config = dict(
    vocab_size=2048,
    attn_scale=0.177,
    bias='none',
    optimizer='soap_variant',
    steps=8117,
)
Each number is 128 + 24 x the weight over the matrix's rms, rounded and kept within 0 to 255. Layers, rows and columns count from 0. Numbers have three digits each.

# down: layer 5 MLP down (transposed), 640x160, rms 0.245, rows 41-60, columns 0-159
# up: layer 5 MLP up, 640x160, rms 0.253, rows 42-61, columns 0-159
down41:147144128147166113108130146125117139129142159173148123116098153090122119096134101068129154112157120160135155130137130117157132060129133124151131126141191053137141132123114135073115116129115118152121136108187109188114107180131125162135163161129129155153095153150098090152108133121116088142186096103131190143129116122081126150143070125158148112148172189146124112143088169130168098114094127075107131136102155092138106067105130146132165092086116122138121144154126132177168152199115156
up42:103156108115164143119147110142131123169151127094109148139072169141102143164157137100110124158083186139136074104127135137161108132118119113103102135095155103113127131207114093101128099114166150141106090146120091118148123132136130120149141093117127117118108154134146112080122094089127124134132130108121093091125126140117156130091163112119118124143128179104141149159160103082132149103123146138158105098103100125101090161144119128100099062170149193130146110109115133147162163158115157
down42:155173122134116080122065097148129124163174117121075120110149036118131160135126143153147150130120119198077116105094138149105165118115135105147136093123086131108106136148166112148173149134090136102091162147152139106104125072134169114105140144112095058125157178098127105110139142131112157128173110111107101093134116105090122116148063099162148116161123121113110126121135116203128111170155087132113112124120113105160120114102139110141134097155154141102142113128111119156107125150101131
up43:177145158172129119103113121121116164117096115115124151155134146080089137134143157109137103110155152114113121127099157101074116112122150147104136158119141108148130151137070135134147064088123100130126107135107110147147115124144138164148119117119106134122150119153167124105085119137130115099113120154121136102127094129117138155134129112138121121116138179119097135128120092118078127134121121142090110110117128110152115113144078117151136089141176130145155132172147104169109141146140110
down43:104139161131148127146136109124090126127135148147173087121117107214131137145134119140130149151128077171152117169139115128146106131128138075146140111140142133093126137150126110163151155123148136111169152128125110140086133134110110112150079115153110130157148129103145083147089159120095113116152144117150108176152155134118121115182094145112141134098154125165103111091120137144153121140112098119145102139093098145159128116126168155093118134159122147134138106123124115129127163149107113
up44:130098120123103087122120142143133123133130135141133129137062116087193137122090143135152148137137139115155146102083120178157111144154106088161113153164127089079147206160117169090148140128175133148123143118120138123092114121108080079095132110097138116158130093152150120125163133161135123102098133160141115152096147161158151143090149123116098127135133169074139137137134148105112120111107104146126110192154120128118106111142133099124172132141134127138102101144119115127183149108136103
down44:167199098164169161114193163134134087092116106141137120118155153079116138129104104133090136118175092186107132108092122126074181150094118104101140107112130140155135090126109099104090159132124134149110076168105106143152178139101204131089159122133150151094120171153111083125119139088134156110143121123118165136154102113085076099116136126115141183113100142110114129125090137159160069092135135154095126104070128100090113157067101138137110156165105107150114202129135134127111136132129125
up45:116095095112124140125153194123147191094093167147147098120115128119185128172168081151137111110112158150138145108113143192120118138117107149175086136122112159098124132128087134140143126150177117164098053119106106093130158105093124108149121087137135087201168077115127122142088110147159097155144134101142115131100151104113151137146157114117126113123152143098105116138153130133136088111142097065137162143103097174120130151173108135144134106134114121132126155145119112104155115104132147
down45:147122154151119144144124098154132097102106130127077129130145100098139150117143118091125153123081064080118100139138112117144128121122107095086111144173150098102123106147167107102102112116129094110156191094148159168160149151136128164132139171113121109104093171104151107085161091110132077071170123132123131077095095120132152134113148093131116096119135108180131094146085167135145134082133157141168122139120111154163152124091152151146154155102181152114133102173160156121084153153136137
up46:116117170158165133122120159128101103139101102130210119161191181088137107122097088117125165185069133087146127114139143181150108153109106141176167102143137093181085143083103085125093111171144143105140102120109143112138148103117089126103070106121138138146123148124120141125124115158173146120109128189134154158087144090131147141100108093118116119101130097112196114168125121121137098108138164164150126121148099146159126115117118133117129116152083142159125106140142109132141114131100145
down46:170130134101101130134104093090091125150140139106112151109093112093101142077114155102130144107175126189104116187097111109134124120118147103133084119101103147127127109156105159132111166102149086130108133088145121113086131148159211120110171111105131113101122100160137122150143154096144117126144130103121097110119147156115115145125127134125124122148118163097098146101096149130122124108096118127100127143089135109120159139162119085118130129106153085107126120106131142145144120100133100
up47:099127189144129135144099089115169080172121089155189123103144125117117147176130146120120122156093157155134167103159117143129091146124132111148077119122128127120153148123116089108133126139084124077137140141130163158109088134147139116164089074139132125151141104124111111116159105126149114089126152153129145161140152111082111138121142131105139156133122132110187128112072090129100147183084145135132121164167109122136143119143105091101086149096092159150139127167151127138137142112143099
down47:154142103154097137098136131132101167096144149121091135136121122097125089087090093116140163109134106152112137152106174132155174116148136152125161163133115103120127102120129147143120114109163140156145115109124105120153163116134131128084155148115139146116101110120089122159137136152106158129172155125139124102119107157138140112146125096146118118121136105123090074111181160151135097124138164154139127123143138152114096129176136151148176133151150119139088087096099142143113117146124162
up48:145153142119131163110101123129119106135114099138146145116135118119158105088202117159157150100118137110111136132103139138123101136141142133159125157163072122149147117144170162121098126098081105119143150118096099145136103100155124136121081137154169106164144100157078158151125120142141092105115125157098092148101115113138144164123127144147138138146109165124101134133134130129133102140150111143121139147123147093142109160121143130103129140140150118117190126132128138180133102126148118
down48:134130148157123144085124098108144155152141134116129126162115151152125144113120114109152108154147138097113101106118122160084157117116126133131123128143134130099133118127122089106131121127205159118101135149202147197103143105155161128144127095105160121112108114128142092116161129140141105138146120150131157111137127124098119090120154109085124132128163119131121142157124134140161150162122173138072163099138152138088145119164115074150166106112104149102106100143064162111164140091130127
up49:109118093146126103151130150111134135129083154101139101106158138130136128152110134118096139137114094122154128126089117124097163118114117208084134147146089098126109161103142140128105105146171111161116173139147147111139146115152102161153125113196106128116068106158116106135121157152117141094074139123130114136113110129101155195125160118123092138115115076105111129185125106119113131130132172126172142185085140115117143107099113167092118150126107199127138119152155116141130142158146144
down49:154078131104127096101085090114162161121142125110100145128174136126152172130143110121156178096102111126119145131144138143117143156126180120173115130082116109130110089126136123125147151133121060132140132083158202138155135159128070108124190133141181097130115120151147102117145131118169138121133138121133118106158147170102122146045203161118113093135121112127114133118151150091099116118134169087127112095182087103088147142164137138086118131099166149118078154123100111127144113113116134
up50:138106094106145138124128127120138142128095121073116168151108144117104107133102167166101094145110152108164088146132144119133130112167146123129105145134134144163135116142148152147085120070139153110111101099112133075145141134160077116103127145150113138134135149104142094147130132085115091164113133078140144124132112162150147142108143132134138165156120119152099166102156115155115162139100132143113117099120117135156137169139126135130126132108102129180166116154092108136080165158147148
down50:151105129147130147128140172142125129125119154143119127092142172089137108124142137105135113091161142120131144139111118174124133133109156101178154131182140078119127162101113105132147144110125096138104133112152141141129133186092169129130109115106130113165109159128164131110098168137136134108124110181103127103100142132107090108175124129099133159080132171106105126121079157120103101102136106106147129167128196112144110122099157129125117124178175138104104139140171116143120168174128136
up51:094177111096123108108119161105138136122116141093098151154168112111095118155154135143122131135161119100128138107133139138144124136121097150107132075111089124144115117116145056129128166105069134118102153131168114127135159082101077136134119120135165139151146079136111114110096109152114111129079128164172093124147125158110116140128102099141150099125098112105117128134111114097109113135111133129167114113136157123132177157134118138102165155127150148150129106134101193129123149165128130
down51:137045099154107134131134146182108151122149177177173116095120129135119172140131117145145156155112137178122085111105085114126122148105100146131144112117133143145136155150135164082135122131136122145079127166096127115085129152162095142074090089113094162152132184177116128108153144140085133111171143127098148130127174116137132177089139126120108126159153118131162155117148125076141109143116139102159167123113145146139085120151124152122076133105109114111123134123095147135102085118097139
up52:150162159156169153119115112132172102112110078137103109134148137122083135149110146126113141119112091116138114142104129102120123151101183168125126104173133110135127132109112123155154118095142099130073155126092104110116162122123088124125158143116130131110100147066148108160136090103128085125147084113109077163119136138136106137153133138103135072098137145153169151142179134135137167161120176111123136156147145111143119148114149097179139114098162145117153138129098134138115186120134161
down52:121118113111109115130167128141119159137123120145127093147103162098153112130145137128120134111098157083159117145118147116137148141113093104097137068084155134105124107124121131096100113139147116112164135088143156130128082136122115117141162092162154118144107130114149118132162102145135122105120106135151145070151138169137157136140132139158111131167125108131089139096113129126108125106189084132165128095134141111164129145161131120090110122133130166151102134205144146142084084125139110
up53:137123124128169109135129099090093129118123142092150178114173096161093157165104119126145105090135118129122145179088118160146136135105123124111145104149113120124130127175119153103106137127118154104125157113102131150082112087127084098106124148156099132120136116137131133133085116121149097117125133150105136111140133060137131081150160083145164086148138149165142144139131156151114120142147124161141088092158161151134161139152154188105082127125119122128149178100125158155151145112143118
down53:121146157146137146138124121162135141142159111159097111146100149121158076132182129092132138125146150131126128122163140116103127127142142116131123133097140123130150121123121094168137142122087134143134079126119102123149161129136143148123134128082168122133152114124131122161132153134110144115164159122133154145112125155092137180142129179105117137133134158091115104119148126137137132149113130143117147201087096087136097120123113082166159118139128115122125107140140141119082145122117116
up54:127133108110154087163193192131149115121131168123125148095100125132155154109123168113070153124118077127138125150111116125134139148137131136085138092145123127124065156131105079182139161113127136121142127103128188120149120122188091139184107123128094120089147122131147091100111111106122127097161120192118133138153156111131137137143145087156110096077143082111152120177110163118172161128107125160114140118172145140137123127133163141089090148132144193125130112130131119149112149145139097
down54:098136154127104179120146153143122175091140153144126115125136045135152103170159149170144119138099117073086105131146100129120111156121113123124166115118188094089144111114145090125184081150118083126093147143113153110155094159162070180147156125180173136132138127157169138079129103138083136138126109084110153128118101133122135142134096124146135065127100131165094122124153127134172156126133133119147145145157112133101089160107120186104091147128128153169157145115141136126097146195103129
up55:130122137121131168130142096141124161146088157112100097111136151114100121142181111146117096118093159132143107104147161110083124107102151151129086142100116109113138159123099094119140122146140106141136100126126218151101116168104151115170137134121156111121103102138104146148085121116104129124110144086106091128086103114136108114146152120159145130114117114152109142151163120113105149137111096131131122119099116108085093162126180118172107078099136104113083112151181129127127144154164140
down55:123145111120121124108123146129120120128155142150153117169111090114110146124073111090140155095151114111116126164143103150187156131133094114131130132158156142170100140151136123126133141083139165148142112127109053095131120105157125140112111107102115141118150138150144137102146132129123111124129139146155159141134121129133149144139083101092110115119112125108109088129092157151131114114145168117104117129134134128141160113120086119114154164144107140149179175138089151137116086113120144
up56:136079153126141158125117162149140105155066106114086172153138123084129114104101147181100142095131154131093128137130125143132135067160091141136185097185075162173115101129124151145116133152109097179132129122141161134131067152123127137106183115095122106119103138118118143119114150119104097102147090138117132108114168140127135148099136111121140155116123167139142104125135119157134159122141176140088125123143083076125126111090107110106147150091140115088180162177111165129081109120093157
down56:140122106104095134099181076096081139124150079138109111097136102129161095114097103123147096125113112112131090142165174145148167170109134141136112130119110128115144115109143120127119116153143149112100126150135101086122157124147116087095079127142124141133170118147132123156104137170136187122104135121115116160138118112079131121165122087128134116097077107135142147130131134128121138142115124115146122184106140174120129138144133139096081093096117121119118121106129104107155139153161121
up57:114104121136106148113081155121117156139099105139171126176139142118160138112125109128120140140154126123106134086154118156140115145135141130164118113130136159106113156097108153097106103113110146102174171098163132106154189102124123132128130133176150160119132119112135139103151140131123148117087087154094105135110095162121083163134110163123165182090138117103122146112141180109126111154131174121114107172121135157158168078115139099147091157122123102119119106132119115098100128144132093
down57:130118143116174138154126129165142097112145150113147125111110111141101162148117116123130143113122137164146195168095151136110133080124105105098133147083126125128116145124116123137153130139148125140120117132119134120113068135130149132121155131108146107128109134172112140130135122129123116143114131086152121143135127093141116111120184080136144108180114130127099126104097102139128095105102103125176143125134140103119130152158140146120166124111164152156092159144121114149090148116145185
up58:131134102113142172116121122148069136085156091144148182167129135064192180126125155161156134092104146129083086149108095153107132128162152102091112136101145165129145107104088118128122123117114133131106118116115129140121108161155125142108107151152144143147115153127140134104168135140161104105104139116105136124142122144128147123110156131139115148124069129152122132124123146135152100108079129125130124141179123151119105095130135080107141084130135105147115115101098107172164145064145148
down58:111160138156091094146126111107117101143082135139125104092119120160072093136158084115118122146172122123129151095143130147130131154100177132132126152161133118157116136140131143100105142118143125087136160125140121120145112067121116128165105109093105133115092164127101114104111133123119144141135144129133085146153126123121122123132114102144140112141140152094142119124135106090078158117139118113152124139080119141126139149107112138142139132120126136115103111109140138122113100159125116
up59:117137150146122145059111144100162122121125126142133114098075113164127081146108116153144151096112114082161099150171142134153103074142160151148142112125119139126161125133105134125144130090128116130168155134145156090124148168093121103091125174104118125164146107113153116106158110126146103103136135127150170084143107122175110102099104139119118113129103130115101102173104151122125099127130102133132115123129166134127154112096181116159114151107125130133129168147130137076140124110124142
down59:135120109131125068174088105137141121168091103129091167146170122084140131133135111118149089158117143146080174131120131152120138156127111100122104123166142121171133117118154137102108151142137110107083138136087109157128105104168137183143140108137116134071110086113147146160105174153125169173122114078133094129107110070100107110146123122140160141143098134155109123108117103162133133107137103111143122156139106148123146112141082122113131112163160130146118113123139140145106158132095126
up60:119154144101132164084141111146094114143160140122145126145162154127130141131135134153187088153146165129135094117133158129185114102161150121139152122110148098164084125101099080146128111077152162117138113101115118090115093079091163146118101175142102110115115162124137091102101114076093106153100145159132116163086138140126139196083094141124117146125120135144136107118119148105125137110152133107144098114143154125132105093099091121126140137152125129148098134109129116147135172151140151
down60:101105156124129119126117131155102126136111112129130107144121083120154127114135154096128143112155087125098115160108119096161129125136174155165131151129102163099139137173103166133160154175082088098156151138132135119127168146155083157150147095118128134150110085153116172110135162160133150120144073144143161112123135137116143134147138157092113133151136146141132119141107121128119096152130145128128131132107131108098152130140170142128130085122147113133195113151152168126128127097129141
up61:083159138095121142138132153110126166137103150092146135128150167140115114119157121178122130075134097128122114131119168147163130095106128097153122174120124149134129117124116120134122157161149140117138104112104112153148141116135153144134142129163146155115117091197117098139116105076128148122128109142119097064135126110131088172173140129112136133126098126120139121162136136107161125187124186092126095127115158146106121135131117129088092167116110104125114143136150151147163127117174121